python train.py --hidden_act="squared_relu" --qk_norm=true --attn_scale=0.177 --extras=["shifted keys", "attention sinks", "value embeddings", "hashed n-gram embeddings", "an embedding shortcut", "capped logits"] --init="normal" --init_std_qkv=0.0488 --beta1=0.95 --weight_decay=0.015 --warmup_steps=0 --decay_fraction=0.375 --decay_shape="linear"
Each number is 200 + 30 x the weight over the matrix's rms, rounded and kept within 0 to 999. Layers, rows and columns count from 0.

# k: layer 12 attention key, 256x256, rms 0.195, rows 49-63, columns 128-255
# q: layer 12 attention query, 256x256, rms 0.19, rows 50-63, columns 128-255
# v: layer 12 attention value, 256x256, rms 0.218, rows 32-44, columns 128-255
# o: layer 12 attention output (transposed), 256x256, rms 0.196, rows 32-43, columns 128-255
k49,193,186,195,152,206,170,201,166,172,226,253,188,209,136,182,214,273,234,196,218,192,178,170,169,299,212,206,230,173,146,212,190,143,159,188,185,220,182,241,214,145,228,175,275,220,253,159,248,105,241,186,173,179,205,129,180,186,186,222,140,172,175,240,248,210,168,251,130,118,173,243,179,179,232,150,183,209,206,200,144,211,151,252,193,165,242,177,198,171,179,185,164,215,259,206,193,212,208,243,218,204,193,210,171,196,184,174,188,176,240,222,204,195,147,232,294,211,204,182,224,225,255,193,191,227,184,233,174
q50,243,208,198,161,194,146,250,223,195,254,210,192,196,177,200,167,220,221,149,178,197,186,232,200,216,179,258,163,210,210,171,283,164,182,167,209,214,193,175,186,217,215,198,238,151,204,211,158,222,239,166,157,198,131,204,226,218,212,203,188,177,141,183,224,243,205,281,227,203,271,176,175,169,164,192,227,195,198,183,204,172,251,200,193,271,199,143,170,189,203,168,209,163,193,227,196,157,201,237,156,215,134,182,194,258,232,159,206,221,202,200,173,207,162,185,253,208,195,218,263,183,203,184,215,231,178,180,207
k50,215,204,185,195,168,190,155,298,220,166,198,212,212,263,215,181,185,186,176,187,245,246,183,286,180,174,197,213,215,238,212,173,230,197,166,186,208,178,100,234,224,178,239,145,211,224,190,244,190,216,214,210,197,136,173,224,215,137,150,213,197,159,222,236,252,239,223,224,166,194,174,211,193,247,190,138,233,215,211,240,246,247,128,206,155,200,189,193,246,258,181,278,283,140,258,203,200,182,213,225,148,229,245,152,174,188,254,157,174,184,208,235,206,162,210,181,169,236,180,173,200,271,204,239,181,154,207,198
q51,194,247,235,227,205,198,163,151,142,135,178,228,245,189,233,251,201,173,248,236,239,277,245,221,209,212,159,219,136,237,189,199,219,190,191,267,211,201,136,235,280,218,174,159,144,187,202,201,190,186,203,197,227,159,216,173,208,175,247,208,237,245,193,206,201,239,184,222,150,204,176,193,200,237,217,114,221,166,177,194,232,164,147,151,152,180,257,170,194,219,179,198,189,209,277,162,259,223,173,234,226,241,234,205,193,240,142,197,204,194,232,141,167,132,200,186,189,209,173,209,234,231,207,157,183,239,233,197
k51,260,224,184,201,173,181,229,259,201,167,183,204,190,231,203,168,216,175,190,237,191,228,260,205,208,210,188,210,156,207,160,188,196,191,164,200,218,171,199,219,209,149,236,187,166,172,223,182,203,222,161,192,262,227,168,243,128,190,193,227,199,204,193,199,198,177,160,202,209,176,201,226,237,224,204,171,216,201,213,186,204,200,261,161,142,245,192,195,195,221,217,182,133,165,206,204,224,187,222,250,190,232,240,217,247,239,237,191,198,135,184,233,199,220,199,164,203,198,186,199,229,171,183,221,153,179,181,230
q52,173,177,236,180,187,189,171,243,197,216,238,264,204,181,199,185,195,186,192,158,218,254,191,234,178,271,251,233,138,233,209,219,202,210,182,189,177,258,167,157,197,179,272,232,166,192,229,144,136,194,162,141,195,206,157,168,201,212,192,196,175,167,162,139,198,159,174,150,261,249,287,203,234,272,264,207,179,155,189,168,188,239,235,221,167,235,174,252,216,225,205,195,216,214,209,217,213,204,224,236,217,161,230,170,209,193,185,158,156,194,201,224,187,206,218,181,224,167,128,163,169,264,234,219,243,193,190,186
k52,173,216,242,222,211,218,236,218,237,188,191,264,258,206,195,168,207,184,198,224,173,177,160,167,208,201,182,186,206,183,201,193,216,242,168,244,210,199,184,219,242,150,180,141,222,178,189,144,191,235,181,195,235,197,203,211,130,208,208,192,172,169,294,215,183,249,220,224,162,180,210,117,147,244,225,206,190,194,235,226,222,173,197,199,235,202,220,216,203,191,202,159,193,229,222,192,236,151,190,175,197,209,274,144,211,197,153,198,207,191,164,155,196,162,201,236,189,187,195,232,241,218,201,177,223,176,221,218
q53,247,173,203,240,216,173,210,190,191,180,215,213,184,183,175,142,170,159,192,140,239,190,145,235,175,209,203,195,236,192,155,244,197,171,216,163,190,232,197,149,205,186,192,187,217,197,225,216,173,185,146,225,238,181,211,202,192,214,178,219,205,173,225,213,232,218,246,182,186,263,193,230,267,171,190,204,208,218,132,203,141,169,225,223,259,185,223,131,177,184,237,217,187,178,191,227,232,203,218,165,207,183,156,205,197,214,220,228,236,205,202,163,168,187,234,232,127,214,189,174,258,186,182,189,224,231,216,198
k53,184,192,244,164,229,237,248,211,220,198,200,167,211,200,199,154,114,183,238,178,237,232,226,179,270,184,221,205,158,129,281,212,212,187,180,228,227,231,252,163,238,236,242,196,179,219,222,194,219,269,235,155,202,227,221,214,183,192,185,170,159,219,170,194,140,219,229,240,138,192,223,140,230,205,186,250,201,147,151,179,196,230,197,193,239,242,225,194,146,209,189,190,201,239,164,229,238,234,209,204,191,141,208,267,172,209,218,179,146,200,111,169,239,237,184,227,178,186,171,212,247,200,248,182,186,179,163,149
q54,218,232,218,259,203,201,209,247,187,188,209,209,213,165,187,183,189,147,224,223,202,240,174,154,197,240,206,247,201,217,238,202,176,214,99,203,168,195,210,204,159,219,170,155,180,233,221,176,124,210,198,235,217,230,196,181,215,244,179,237,179,255,157,117,263,213,205,210,212,253,160,212,240,228,235,220,193,151,170,187,223,225,167,177,180,281,278,201,163,203,270,203,193,196,129,161,176,260,175,216,167,189,184,208,201,241,153,226,166,255,182,206,209,227,251,187,189,229,226,165,220,137,186,187,207,183,227,197
k54,268,172,214,238,204,209,198,177,223,202,205,229,170,223,223,208,257,194,169,281,187,161,186,235,208,201,194,245,205,185,184,129,201,179,165,132,231,120,163,193,210,217,178,201,245,192,158,129,169,210,223,239,229,223,260,140,161,228,216,225,167,193,205,229,234,177,189,200,207,231,242,212,175,188,236,175,238,244,239,249,202,236,140,191,175,237,189,199,196,198,245,144,220,246,281,203,218,189,143,211,174,221,236,210,206,204,187,238,203,215,229,192,128,160,165,173,199,215,285,234,243,113,195,194,155,212,225,257
q55,245,145,234,248,232,90,210,164,276,182,179,183,183,125,221,189,216,238,198,245,179,221,172,236,168,188,168,171,201,239,207,178,172,154,193,207,202,219,171,229,161,239,156,247,199,247,159,196,228,112,199,162,168,197,197,273,220,252,181,211,231,178,200,199,170,197,192,219,158,165,148,155,188,215,202,178,272,241,198,198,231,202,152,236,192,183,214,174,199,228,212,239,240,193,222,262,184,201,219,250,132,320,254,108,223,238,267,223,196,147,180,217,193,164,198,178,220,241,232,164,154,185,182,172,176,157,153,209
k55,240,185,212,193,197,185,207,217,177,210,224,230,206,231,177,213,248,227,166,212,239,215,245,220,181,222,195,178,188,237,179,192,231,204,151,206,182,151,177,156,215,244,231,197,209,206,209,205,181,179,224,240,203,218,220,164,202,201,259,227,216,169,231,182,210,192,238,167,167,147,202,212,191,228,150,195,191,208,188,214,185,200,135,226,222,221,203,211,189,208,201,190,299,149,271,190,229,181,219,184,195,207,179,240,139,216,240,248,140,181,194,151,209,180,214,228,245,208,240,175,209,193,166,171,178,183,283,142
q56,211,183,177,149,153,245,217,185,191,197,174,209,213,245,218,203,192,205,231,245,141,197,197,191,159,227,237,175,173,198,218,193,210,135,197,192,192,204,177,235,192,250,248,228,273,255,142,235,178,282,169,213,164,213,251,151,172,244,206,140,249,185,200,189,260,169,224,232,141,264,221,254,178,185,195,201,218,218,206,139,168,248,234,170,189,224,158,245,221,219,269,265,240,185,218,222,173,218,210,175,147,277,220,209,204,214,230,172,179,229,176,193,205,212,203,263,165,233,217,223,137,242,185,197,210,235,170,223
k56,162,209,158,230,234,246,228,155,268,218,202,180,190,136,160,192,208,227,169,225,165,194,186,176,182,207,176,242,191,202,215,208,158,239,207,185,203,212,247,228,193,171,122,247,214,226,194,203,170,196,241,239,186,144,183,160,206,235,174,230,231,223,196,222,201,214,176,216,194,241,173,169,197,174,201,236,162,144,179,212,236,195,183,179,237,200,170,220,214,161,194,206,167,193,183,214,193,198,225,155,171,219,226,188,240,172,193,282,159,184,211,200,197,190,223,146,220,211,210,215,135,175,289,257,207,216,155,235
q57,258,188,193,184,180,214,195,203,201,192,198,184,183,141,197,252,281,185,160,154,233,192,207,264,213,255,246,156,209,206,173,172,171,213,226,170,224,130,224,133,152,225,206,261,196,155,203,209,169,202,212,191,172,202,221,181,197,174,199,194,288,137,224,151,252,208,236,188,249,183,224,181,256,207,220,214,180,144,193,226,166,153,241,249,224,220,180,233,199,125,207,226,169,199,217,229,169,249,215,169,246,171,214,242,197,191,233,191,297,227,260,147,214,226,196,242,175,186,201,138,179,183,148,226,239,172,225,272
k57,196,212,204,160,191,168,180,262,189,205,146,252,228,151,156,234,154,235,240,176,216,209,225,170,177,205,208,188,145,233,211,213,199,191,202,193,204,171,170,222,220,190,202,204,214,225,139,249,170,231,269,180,236,187,125,178,164,184,189,195,207,239,236,119,200,199,169,216,194,243,250,241,213,180,231,235,144,201,231,242,218,192,199,187,260,205,254,164,178,153,227,181,213,202,209,226,229,197,286,183,263,206,205,191,236,279,150,224,244,162,231,177,193,176,153,204,208,206,211,168,220,184,172,161,185,179,208,209
q58,170,258,267,152,194,252,167,187,203,176,191,246,174,190,186,204,187,154,124,260,147,250,175,174,207,164,200,224,208,174,168,187,193,200,229,215,261,178,173,140,196,199,165,162,259,193,194,160,225,152,228,211,217,232,254,179,164,186,229,174,181,229,219,209,160,186,176,210,130,183,149,204,224,182,236,196,188,192,204,200,239,209,160,161,220,232,182,227,262,198,233,177,202,219,230,215,205,164,208,212,234,252,176,200,223,171,179,257,202,175,187,156,188,199,198,182,257,217,233,248,221,190,177,208,149,197,179,230
k58,215,165,222,172,246,186,213,265,209,198,210,256,167,175,227,185,306,208,168,219,135,232,265,184,208,173,201,229,182,184,153,161,206,178,256,215,224,155,162,245,144,185,196,182,209,201,232,168,247,209,184,183,261,183,181,192,131,166,227,240,230,206,217,188,237,237,169,160,230,253,163,164,237,154,266,205,236,210,134,123,244,200,207,191,232,265,169,164,187,201,187,269,219,239,212,174,167,177,252,124,197,206,228,182,187,160,186,184,172,151,146,167,106,142,186,151,232,285,231,172,219,191,197,170,221,198,187,232
q59,156,239,184,167,222,278,242,192,232,142,226,198,157,219,158,213,218,176,199,154,203,211,213,159,159,180,153,145,196,175,156,213,185,201,175,142,199,243,262,204,230,217,215,196,253,213,276,163,206,150,147,208,198,244,200,175,233,200,160,168,133,180,196,177,226,156,238,187,246,166,232,213,245,186,183,272,205,225,130,180,197,142,205,215,190,202,153,160,157,219,200,273,212,155,167,239,170,193,187,152,200,174,236,219,135,272,232,171,226,242,217,192,178,157,240,211,135,170,216,161,234,193,218,170,223,181,270,188
k59,199,251,169,201,195,184,204,187,201,150,241,275,235,191,250,238,199,199,259,186,169,165,208,255,101,261,203,213,233,233,167,202,209,202,197,201,232,209,212,242,188,231,187,189,218,232,193,133,221,162,177,218,176,189,207,268,189,178,224,221,250,197,172,227,230,201,180,143,196,147,174,176,170,176,194,194,222,184,241,206,202,220,206,205,181,196,161,152,184,216,243,126,195,146,218,224,163,210,260,212,148,190,202,196,196,171,223,183,221,165,130,194,169,210,162,236,245,218,241,190,204,218,216,252,190,186,200,235
q60,154,244,206,169,179,184,219,158,165,205,233,203,241,250,228,199,209,122,216,184,263,203,238,204,245,166,186,185,167,188,209,172,145,184,212,203,182,173,150,187,171,230,175,206,232,184,210,190,147,228,185,188,187,191,219,176,139,227,200,212,254,207,218,134,210,173,164,162,235,162,262,206,163,205,187,181,144,155,170,207,179,194,235,204,249,243,255,205,272,177,177,131,190,179,84,220,191,236,194,237,157,226,167,223,174,130,193,222,169,221,194,243,176,154,230,177,218,248,229,238,215,216,271,168,217,196,215,189
k60,213,190,205,194,204,231,220,187,205,189,207,215,219,175,180,239,166,194,179,235,261,177,242,200,203,212,164,218,174,225,170,202,211,253,224,204,203,193,195,155,290,180,236,161,224,154,238,221,208,142,208,167,217,208,210,213,185,222,170,175,188,205,182,170,176,185,171,141,224,245,194,232,222,177,192,184,247,165,225,204,210,190,198,194,177,250,224,173,143,234,228,209,146,193,146,187,213,237,206,210,230,174,206,199,183,192,175,152,236,225,178,158,244,114,250,251,189,144,154,200,217,232,190,187,224,190,222,212
q61,223,191,191,229,186,149,177,241,229,216,156,215,275,225,201,209,184,219,198,251,166,173,219,178,205,166,186,185,229,162,215,173,202,210,151,252,157,172,160,207,187,222,172,248,179,228,221,121,172,158,157,227,221,225,206,203,256,144,233,205,217,123,194,209,183,172,208,177,148,178,174,126,208,226,196,267,161,162,218,187,209,242,252,201,192,217,167,248,181,224,155,178,192,233,245,264,246,174,186,188,133,182,245,216,139,234,259,232,148,189,232,132,180,181,175,179,142,250,138,224,105,207,198,220,202,209,261,144
k61,181,154,246,264,170,232,249,199,182,193,179,184,164,169,188,184,181,166,217,201,140,236,192,205,191,197,199,216,232,178,205,213,198,205,156,171,207,180,180,146,219,193,195,233,200,231,230,220,211,230,202,229,190,240,240,232,192,161,112,191,183,276,147,227,203,200,244,213,186,164,240,232,192,193,226,243,244,218,172,169,253,180,195,216,222,186,215,194,196,213,197,209,214,144,212,178,180,176,248,202,233,158,221,192,216,182,240,225,220,162,165,212,199,213,188,217,167,197,256,237,186,135,157,209,216,169,222,185
q62,234,220,241,184,172,160,233,218,227,190,217,216,171,203,233,190,221,199,228,203,214,210,223,200,200,175,157,142,180,194,207,177,247,180,204,187,160,229,228,214,185,185,205,149,177,214,222,163,208,205,231,168,218,232,136,196,204,295,229,215,251,191,155,188,197,253,221,209,186,148,228,182,194,177,176,214,197,164,242,151,178,246,204,207,170,208,232,202,159,168,246,224,171,210,217,172,243,211,212,181,217,173,190,210,219,204,197,224,209,232,179,182,214,183,208,201,220,191,174,163,209,149,206,228,234,228,196,225
k62,268,166,191,204,226,256,241,181,232,187,219,203,206,187,208,163,188,211,238,216,177,189,191,220,209,181,250,215,200,201,147,174,217,232,160,209,188,228,173,216,174,194,189,203,172,167,167,185,191,177,186,185,178,207,220,173,222,187,219,206,208,210,170,191,176,226,197,198,170,200,226,165,211,217,191,200,200,220,230,211,214,211,194,174,218,180,262,225,188,177,177,172,223,199,185,224,235,230,248,209,246,151,162,203,225,225,227,239,189,150,185,188,269,173,178,186,209,188,211,253,210,244,226,238,204,211,187,179
q63,211,208,174,191,231,229,125,204,222,233,277,198,205,197,188,210,245,239,190,181,257,254,210,187,113,220,128,172,195,211,181,217,174,221,211,185,167,264,211,216,201,216,168,225,164,217,241,240,220,235,189,213,215,191,162,275,195,157,270,206,188,278,227,138,180,257,151,172,178,234,192,220,155,236,228,227,158,187,220,216,255,292,203,232,212,140,203,179,198,224,147,149,130,178,251,163,202,175,269,278,214,224,184,163,190,195,175,216,144,186,209,174,193,166,193,251,200,116,200,226,198,182,159,164,234,184,212,183
k63,154,192,252,116,151,223,253,181,157,242,193,249,182,169,194,203,147,180,240,139,185,184,179,199,154,168,282,189,162,221,163,162,212,188,220,186,219,224,237,173,191,234,182,223,176,246,206,235,196,196,256,191,213,240,190,185,183,155,197,233,207,192,182,277,184,231,206,215,163,157,167,196,252,155,228,171,224,229,221,205,184,237,183,244,226,168,190,184,218,128,191,239,232,241,195,242,176,245,206,236,209,193,172,177,188,198,166,205,176,256,212,216,230,141,196,235,208,189,179,180,222,219,193,159,178,188,184,205
v32,186,217,197,149,204,223,193,193,222,177,246,170,140,178,255,217,222,186,203,210,204,200,233,220,241,196,260,227,206,176,242,218,178,197,232,153,173,194,247,233,203,219,160,213,214,194,209,151,190,194,207,212,148,209,199,211,221,203,210,212,202,217,204,192,225,224,228,202,176,151,166,181,209,166,201,204,199,238,164,197,181,178,203,220,187,177,199,207,212,234,193,224,219,197,180,188,189,127,210,257,200,218,205,200,192,184,196,223,195,225,241,209,203,217,227,220,194,187,184,175,172,216,192,163,182,163,213,248
o32,191,223,182,167,215,164,168,182,180,216,187,174,200,243,166,155,164,174,198,185,233,125,153,204,218,226,208,172,232,269,183,174,142,205,206,153,160,225,231,209,117,231,197,189,205,232,205,157,213,214,205,174,181,194,200,210,219,200,213,191,235,234,215,207,164,211,238,190,197,191,170,230,202,256,206,258,130,172,185,178,191,187,238,231,204,201,150,204,165,236,237,212,224,198,187,204,227,211,165,181,138,245,204,203,215,219,254,227,191,196,222,245,207,224,185,209,232,181,219,196,181,232,218,222,163,186,194,176
v33,216,239,217,240,216,244,240,254,203,199,225,183,247,182,203,255,180,233,188,208,145,230,214,255,163,185,174,189,188,173,193,203,237,195,181,224,200,193,198,195,207,185,199,189,175,195,195,216,197,183,186,208,226,165,224,191,171,165,203,219,209,208,214,205,201,219,231,243,170,134,206,120,205,234,175,180,223,229,210,220,204,230,231,195,197,222,179,179,213,202,218,190,246,206,214,193,214,222,221,190,218,237,175,215,190,217,224,211,148,215,160,156,233,188,219,203,185,218,223,198,165,201,206,223,228,232,252,156
o33,130,193,187,163,209,215,252,175,188,205,184,224,184,207,179,190,191,223,171,210,167,172,166,227,182,207,162,188,217,168,222,197,271,234,199,208,208,225,143,164,214,225,186,235,219,168,196,175,161,224,191,265,213,196,229,174,186,158,192,206,178,208,229,179,172,188,208,199,172,199,232,196,211,193,215,161,209,197,193,150,224,214,177,176,194,230,193,212,194,224,229,202,205,185,188,197,168,226,210,185,211,168,247,216,199,203,221,232,230,199,194,142,179,181,237,178,190,195,196,206,216,251,201,190,228,185,189,149
v34,247,136,221,206,230,170,187,248,174,196,184,197,174,189,182,214,182,201,187,164,207,187,221,196,164,223,231,209,187,170,196,215,200,194,163,224,219,166,222,210,196,180,217,209,191,207,187,226,221,206,215,156,204,206,224,165,172,207,182,207,169,170,229,235,245,161,191,273,241,243,209,201,186,170,193,182,215,229,219,284,224,189,185,190,246,158,232,173,175,199,179,171,230,202,237,136,184,223,209,185,198,191,193,204,190,211,205,191,243,225,162,210,187,231,222,205,145,218,222,189,162,174,148,204,214,207,223,169
o34,311,171,183,230,182,209,242,179,220,177,197,210,204,188,182,190,183,193,196,207,177,192,171,200,199,176,189,156,216,204,188,193,232,156,230,191,157,146,129,182,207,208,209,124,167,220,195,203,215,172,166,224,216,202,213,204,187,180,206,255,224,187,194,188,187,217,218,165,192,206,176,191,217,165,190,192,179,223,221,208,208,180,207,182,185,218,185,236,216,182,190,191,198,213,211,205,230,180,183,212,189,253,198,199,227,199,219,203,176,199,218,177,199,157,201,204,222,196,194,234,228,209,194,205,210,215,217,219
v35,209,248,218,174,186,155,204,196,222,183,226,196,186,183,147,203,210,203,220,177,187,214,200,238,221,188,193,197,149,194,192,186,172,215,205,230,196,213,196,185,247,163,216,229,131,162,239,204,184,185,143,222,214,203,198,207,163,203,205,209,237,201,203,210,184,202,184,174,190,232,191,218,249,168,228,211,201,197,180,187,155,225,242,195,128,149,214,226,208,236,223,219,198,187,171,220,187,205,190,210,217,244,199,192,218,158,130,189,240,215,177,196,215,162,184,213,196,203,206,172,229,227,162,253,221,217,187,187
o35,112,206,205,196,159,169,209,223,209,181,192,176,197,202,210,182,182,260,179,195,229,200,214,182,155,205,238,188,230,213,201,181,207,205,196,160,211,170,301,197,194,214,171,287,208,208,215,174,156,225,183,177,222,220,194,216,184,196,154,256,255,231,225,205,219,195,234,210,187,190,186,214,178,197,200,167,193,169,190,206,206,246,185,213,208,173,149,215,189,175,161,180,207,226,217,227,173,199,193,200,180,215,191,195,204,219,221,172,195,220,190,201,224,275,209,213,218,227,201,217,212,199,187,195,184,209,214,185
v36,190,225,196,162,195,188,205,194,175,160,160,170,187,184,228,152,229,199,202,177,151,200,170,219,233,246,168,171,196,190,210,281,190,213,173,200,150,198,223,213,199,181,192,204,201,221,183,225,196,213,184,158,176,190,222,214,212,219,179,260,203,227,177,221,208,163,216,188,208,207,188,239,134,174,164,218,189,178,194,189,177,217,222,184,229,193,195,245,199,153,207,273,220,188,182,161,211,187,241,182,132,245,132,214,191,216,184,201,231,218,171,122,196,222,209,239,222,270,192,173,231,221,187,217,177,233,171,199
o36,197,200,224,192,220,223,209,212,178,170,223,205,187,174,148,123,154,187,208,182,162,214,200,210,164,250,218,182,185,199,244,205,230,255,222,278,225,239,192,211,193,194,184,232,168,186,221,195,163,170,192,180,207,226,191,243,190,229,174,200,159,220,179,199,185,163,180,210,236,150,195,226,202,183,202,190,190,201,172,216,179,188,211,242,161,204,203,172,230,202,204,191,207,202,194,196,219,165,155,199,143,223,199,219,225,209,175,177,195,205,204,205,227,172,201,224,159,180,179,190,174,151,229,214,173,171,148,212
v37,229,203,192,209,210,252,201,196,191,192,243,176,165,195,186,135,166,163,244,217,190,175,195,189,237,224,251,201,223,224,176,154,201,170,166,195,184,202,216,220,172,214,214,161,221,230,160,184,157,203,208,153,194,161,201,219,180,183,203,175,276,198,207,175,217,221,218,192,201,182,256,158,190,198,225,192,188,197,200,255,197,200,236,216,175,192,241,217,172,228,193,202,194,183,215,211,220,230,191,182,178,205,204,195,224,182,221,197,233,168,196,188,188,242,190,255,197,166,194,199,184,239,217,214,173,242,164,219
o37,219,221,210,147,183,203,200,211,192,247,220,211,175,205,179,167,229,211,147,160,184,230,239,217,221,209,181,194,202,206,199,228,158,239,182,205,209,216,158,259,193,163,194,103,187,226,225,186,219,232,191,195,188,195,195,218,226,218,151,190,202,245,219,164,221,198,202,166,212,184,174,252,179,226,215,178,175,197,208,182,212,185,264,198,203,177,175,219,209,172,196,180,233,178,229,187,191,185,175,215,171,163,188,262,193,232,216,249,187,221,194,212,185,245,190,209,160,201,203,205,193,200,238,225,184,196,181,171
v38,173,223,211,178,220,211,186,197,178,183,191,180,240,254,166,178,250,160,170,205,185,249,201,197,203,217,205,210,202,169,248,209,150,210,162,203,195,203,177,225,213,144,243,203,233,221,213,196,212,211,206,193,177,203,254,183,209,178,242,219,226,190,198,174,190,235,218,208,167,193,233,190,195,251,210,178,192,143,208,187,185,210,216,150,206,201,201,223,144,237,221,224,211,231,172,195,198,184,180,191,204,220,209,210,205,237,203,198,162,188,202,190,177,196,181,165,202,166,208,188,196,202,211,210,126,227,221,198
o38,152,209,210,215,232,204,211,180,230,179,225,219,207,225,185,147,234,181,186,226,225,173,221,174,244,188,237,180,233,189,217,202,201,175,215,142,232,187,157,240,211,201,184,210,225,215,213,176,165,222,224,212,205,266,198,189,275,198,200,229,180,220,183,182,191,197,160,194,219,146,176,219,162,231,208,242,190,185,134,173,227,232,205,230,179,221,192,217,180,205,168,200,209,214,160,245,214,160,209,214,181,239,208,216,176,195,196,195,211,201,185,171,183,219,217,183,203,188,225,183,220,205,188,170,193,207,203,214
v39,234,206,173,181,207,216,216,202,153,230,194,211,186,251,207,196,188,225,262,135,149,167,191,213,195,214,226,188,195,183,243,206,208,185,200,216,195,204,199,179,191,227,136,166,207,202,219,218,191,174,211,182,170,208,221,190,199,167,228,213,176,269,179,141,182,213,198,202,216,239,180,183,221,236,167,195,203,166,215,214,175,193,232,215,259,229,195,230,195,215,172,192,221,172,207,157,223,184,210,203,186,213,174,204,198,206,202,188,212,179,196,232,187,237,196,215,202,182,216,184,184,214,214,259,212,170,220,208
o39,165,204,193,163,227,194,226,210,190,201,181,172,214,203,199,176,203,236,203,140,237,189,195,196,204,175,227,194,212,193,247,218,201,196,222,180,211,203,170,222,224,210,219,206,249,220,197,207,219,208,218,223,180,140,194,219,210,207,178,170,191,159,195,215,199,164,174,227,208,179,224,208,224,209,161,198,171,263,168,206,194,187,235,214,220,149,180,186,156,233,189,210,208,158,181,200,189,211,178,180,181,245,210,226,177,191,194,205,180,206,219,233,214,198,236,240,200,155,186,186,195,194,185,174,190,233,197,173
v40,188,196,171,217,227,216,218,228,202,218,221,161,226,192,236,190,196,161,199,240,216,227,253,175,232,216,184,206,219,205,180,195,198,202,170,220,154,193,185,210,165,191,200,207,231,195,173,163,163,260,222,135,202,194,187,178,219,189,206,220,161,222,221,199,181,177,241,237,188,223,159,228,225,218,233,193,188,122,210,179,171,205,244,257,183,161,182,204,226,202,249,159,253,181,220,217,237,211,175,197,179,210,210,205,157,177,212,230,212,167,165,186,130,215,196,202,156,187,178,203,167,219,202,234,171,209,208,212
o40,258,242,275,160,204,198,237,186,180,194,234,202,175,206,205,139,222,222,196,204,195,195,209,199,210,194,204,167,166,165,240,189,184,233,215,218,215,228,147,189,214,210,188,151,213,196,217,216,162,206,203,163,181,211,237,240,239,239,209,198,226,197,184,193,243,204,181,203,228,149,213,195,155,198,156,198,203,171,219,177,198,189,185,195,193,171,219,196,199,195,210,200,203,194,180,208,209,168,216,170,197,206,177,226,238,244,198,230,231,249,209,219,240,189,205,196,266,241,226,210,180,216,211,209,187,181,145,166
v41,208,227,216,199,208,228,213,186,213,193,195,196,151,204,248,192,183,215,213,233,200,241,136,167,186,195,169,205,193,180,218,209,201,211,223,206,185,226,183,200,223,227,196,187,173,203,193,229,193,211,213,214,220,207,203,231,212,176,228,200,198,223,230,211,207,152,227,193,194,184,231,214,237,174,210,164,255,213,198,132,198,166,176,209,195,198,217,191,172,210,260,178,237,214,212,187,131,235,211,175,211,151,238,165,244,201,226,180,223,218,183,179,198,188,219,206,243,154,212,229,249,205,199,168,253,229,188,241
o41,146,199,203,242,211,196,185,170,176,170,170,252,211,140,198,237,137,167,187,254,205,224,232,196,209,186,172,229,167,182,201,203,242,205,179,173,197,165,190,201,207,222,232,190,219,157,211,199,207,164,185,209,202,193,192,166,218,188,234,206,157,214,201,185,179,186,252,158,177,189,179,192,164,213,210,172,194,188,231,174,220,229,181,178,204,210,207,153,184,226,170,218,211,188,227,239,164,229,218,223,235,255,209,210,208,171,249,201,223,177,145,232,257,221,195,221,152,198,218,197,191,181,185,209,246,186,183,218
v42,206,181,202,195,211,199,207,245,171,182,220,217,211,124,191,202,177,210,186,220,184,181,217,146,186,213,183,183,192,184,235,236,248,151,183,205,182,204,205,163,215,205,177,168,180,232,221,174,211,171,216,192,156,173,191,177,204,176,236,223,218,150,202,195,222,216,176,148,147,202,210,212,227,149,213,201,191,199,227,198,232,207,179,172,184,209,210,191,182,233,200,225,182,188,231,219,201,239,229,194,221,173,205,184,219,255,131,218,206,214,182,183,155,176,196,198,213,206,187,181,240,161,214,210,216,229,201,169
o42,288,218,225,232,211,211,191,166,229,196,185,230,235,218,179,179,219,209,227,196,207,176,218,219,194,221,174,198,176,157,147,187,189,215,183,182,182,191,172,210,178,202,220,66,191,246,182,250,167,194,191,230,244,155,240,180,185,196,216,202,195,197,188,219,158,182,229,209,213,199,215,178,217,213,217,159,208,212,201,194,218,234,194,233,228,167,198,199,219,164,211,205,195,241,216,201,182,189,241,198,203,208,252,203,173,177,235,192,191,206,187,214,217,213,221,171,171,214,154,196,167,198,209,195,244,167,203,175
v43,247,212,197,201,173,204,167,205,186,179,237,184,166,218,141,146,248,228,207,132,205,152,142,159,192,281,221,201,261,199,198,169,148,219,219,195,186,201,259,193,135,187,165,175,211,253,214,150,227,187,171,221,197,145,148,195,189,224,229,200,219,180,205,189,220,200,194,166,224,195,160,260,187,207,215,193,222,197,228,191,197,216,211,182,167,205,227,176,221,233,224,174,205,203,242,152,174,184,211,195,201,203,192,171,167,215,206,204,219,198,174,245,217,213,213,228,206,196,174,215,133,196,194,239,194,235,178,180
o43,262,193,218,152,154,178,173,206,171,182,171,169,205,192,232,173,161,175,200,205,217,217,239,243,146,200,214,206,237,215,186,212,203,204,212,195,162,210,163,191,197,230,204,137,162,185,224,203,236,193,162,163,153,179,215,168,193,192,164,227,207,184,189,214,188,186,219,211,172,211,195,228,183,215,203,209,240,201,209,260,202,173,194,213,214,228,220,231,176,203,159,201,214,195,190,192,172,243,197,196,169,276,214,190,198,160,211,218,203,211,201,183,177,184,195,246,185,222,211,177,227,221,201,176,202,185,221,202
v44,177,209,214,198,216,176,173,131,189,186,128,148,174,201,194,208,218,226,214,219,201,148,238,160,192,181,178,163,191,198,183,212,196,186,204,174,183,216,220,191,227,214,205,146,226,245,176,219,188,191,222,240,214,205,218,160,197,198,246,208,171,200,170,195,213,217,203,185,208,222,207,154,223,220,227,233,179,169,215,227,211,192,192,190,200,177,236,203,220,232,220,196,212,202,220,216,207,180,224,221,169,213,202,170,187,236,250,191,156,189,257,201,176,226,232,174,190,244,154,223,214,187,227,155,191,160,242,185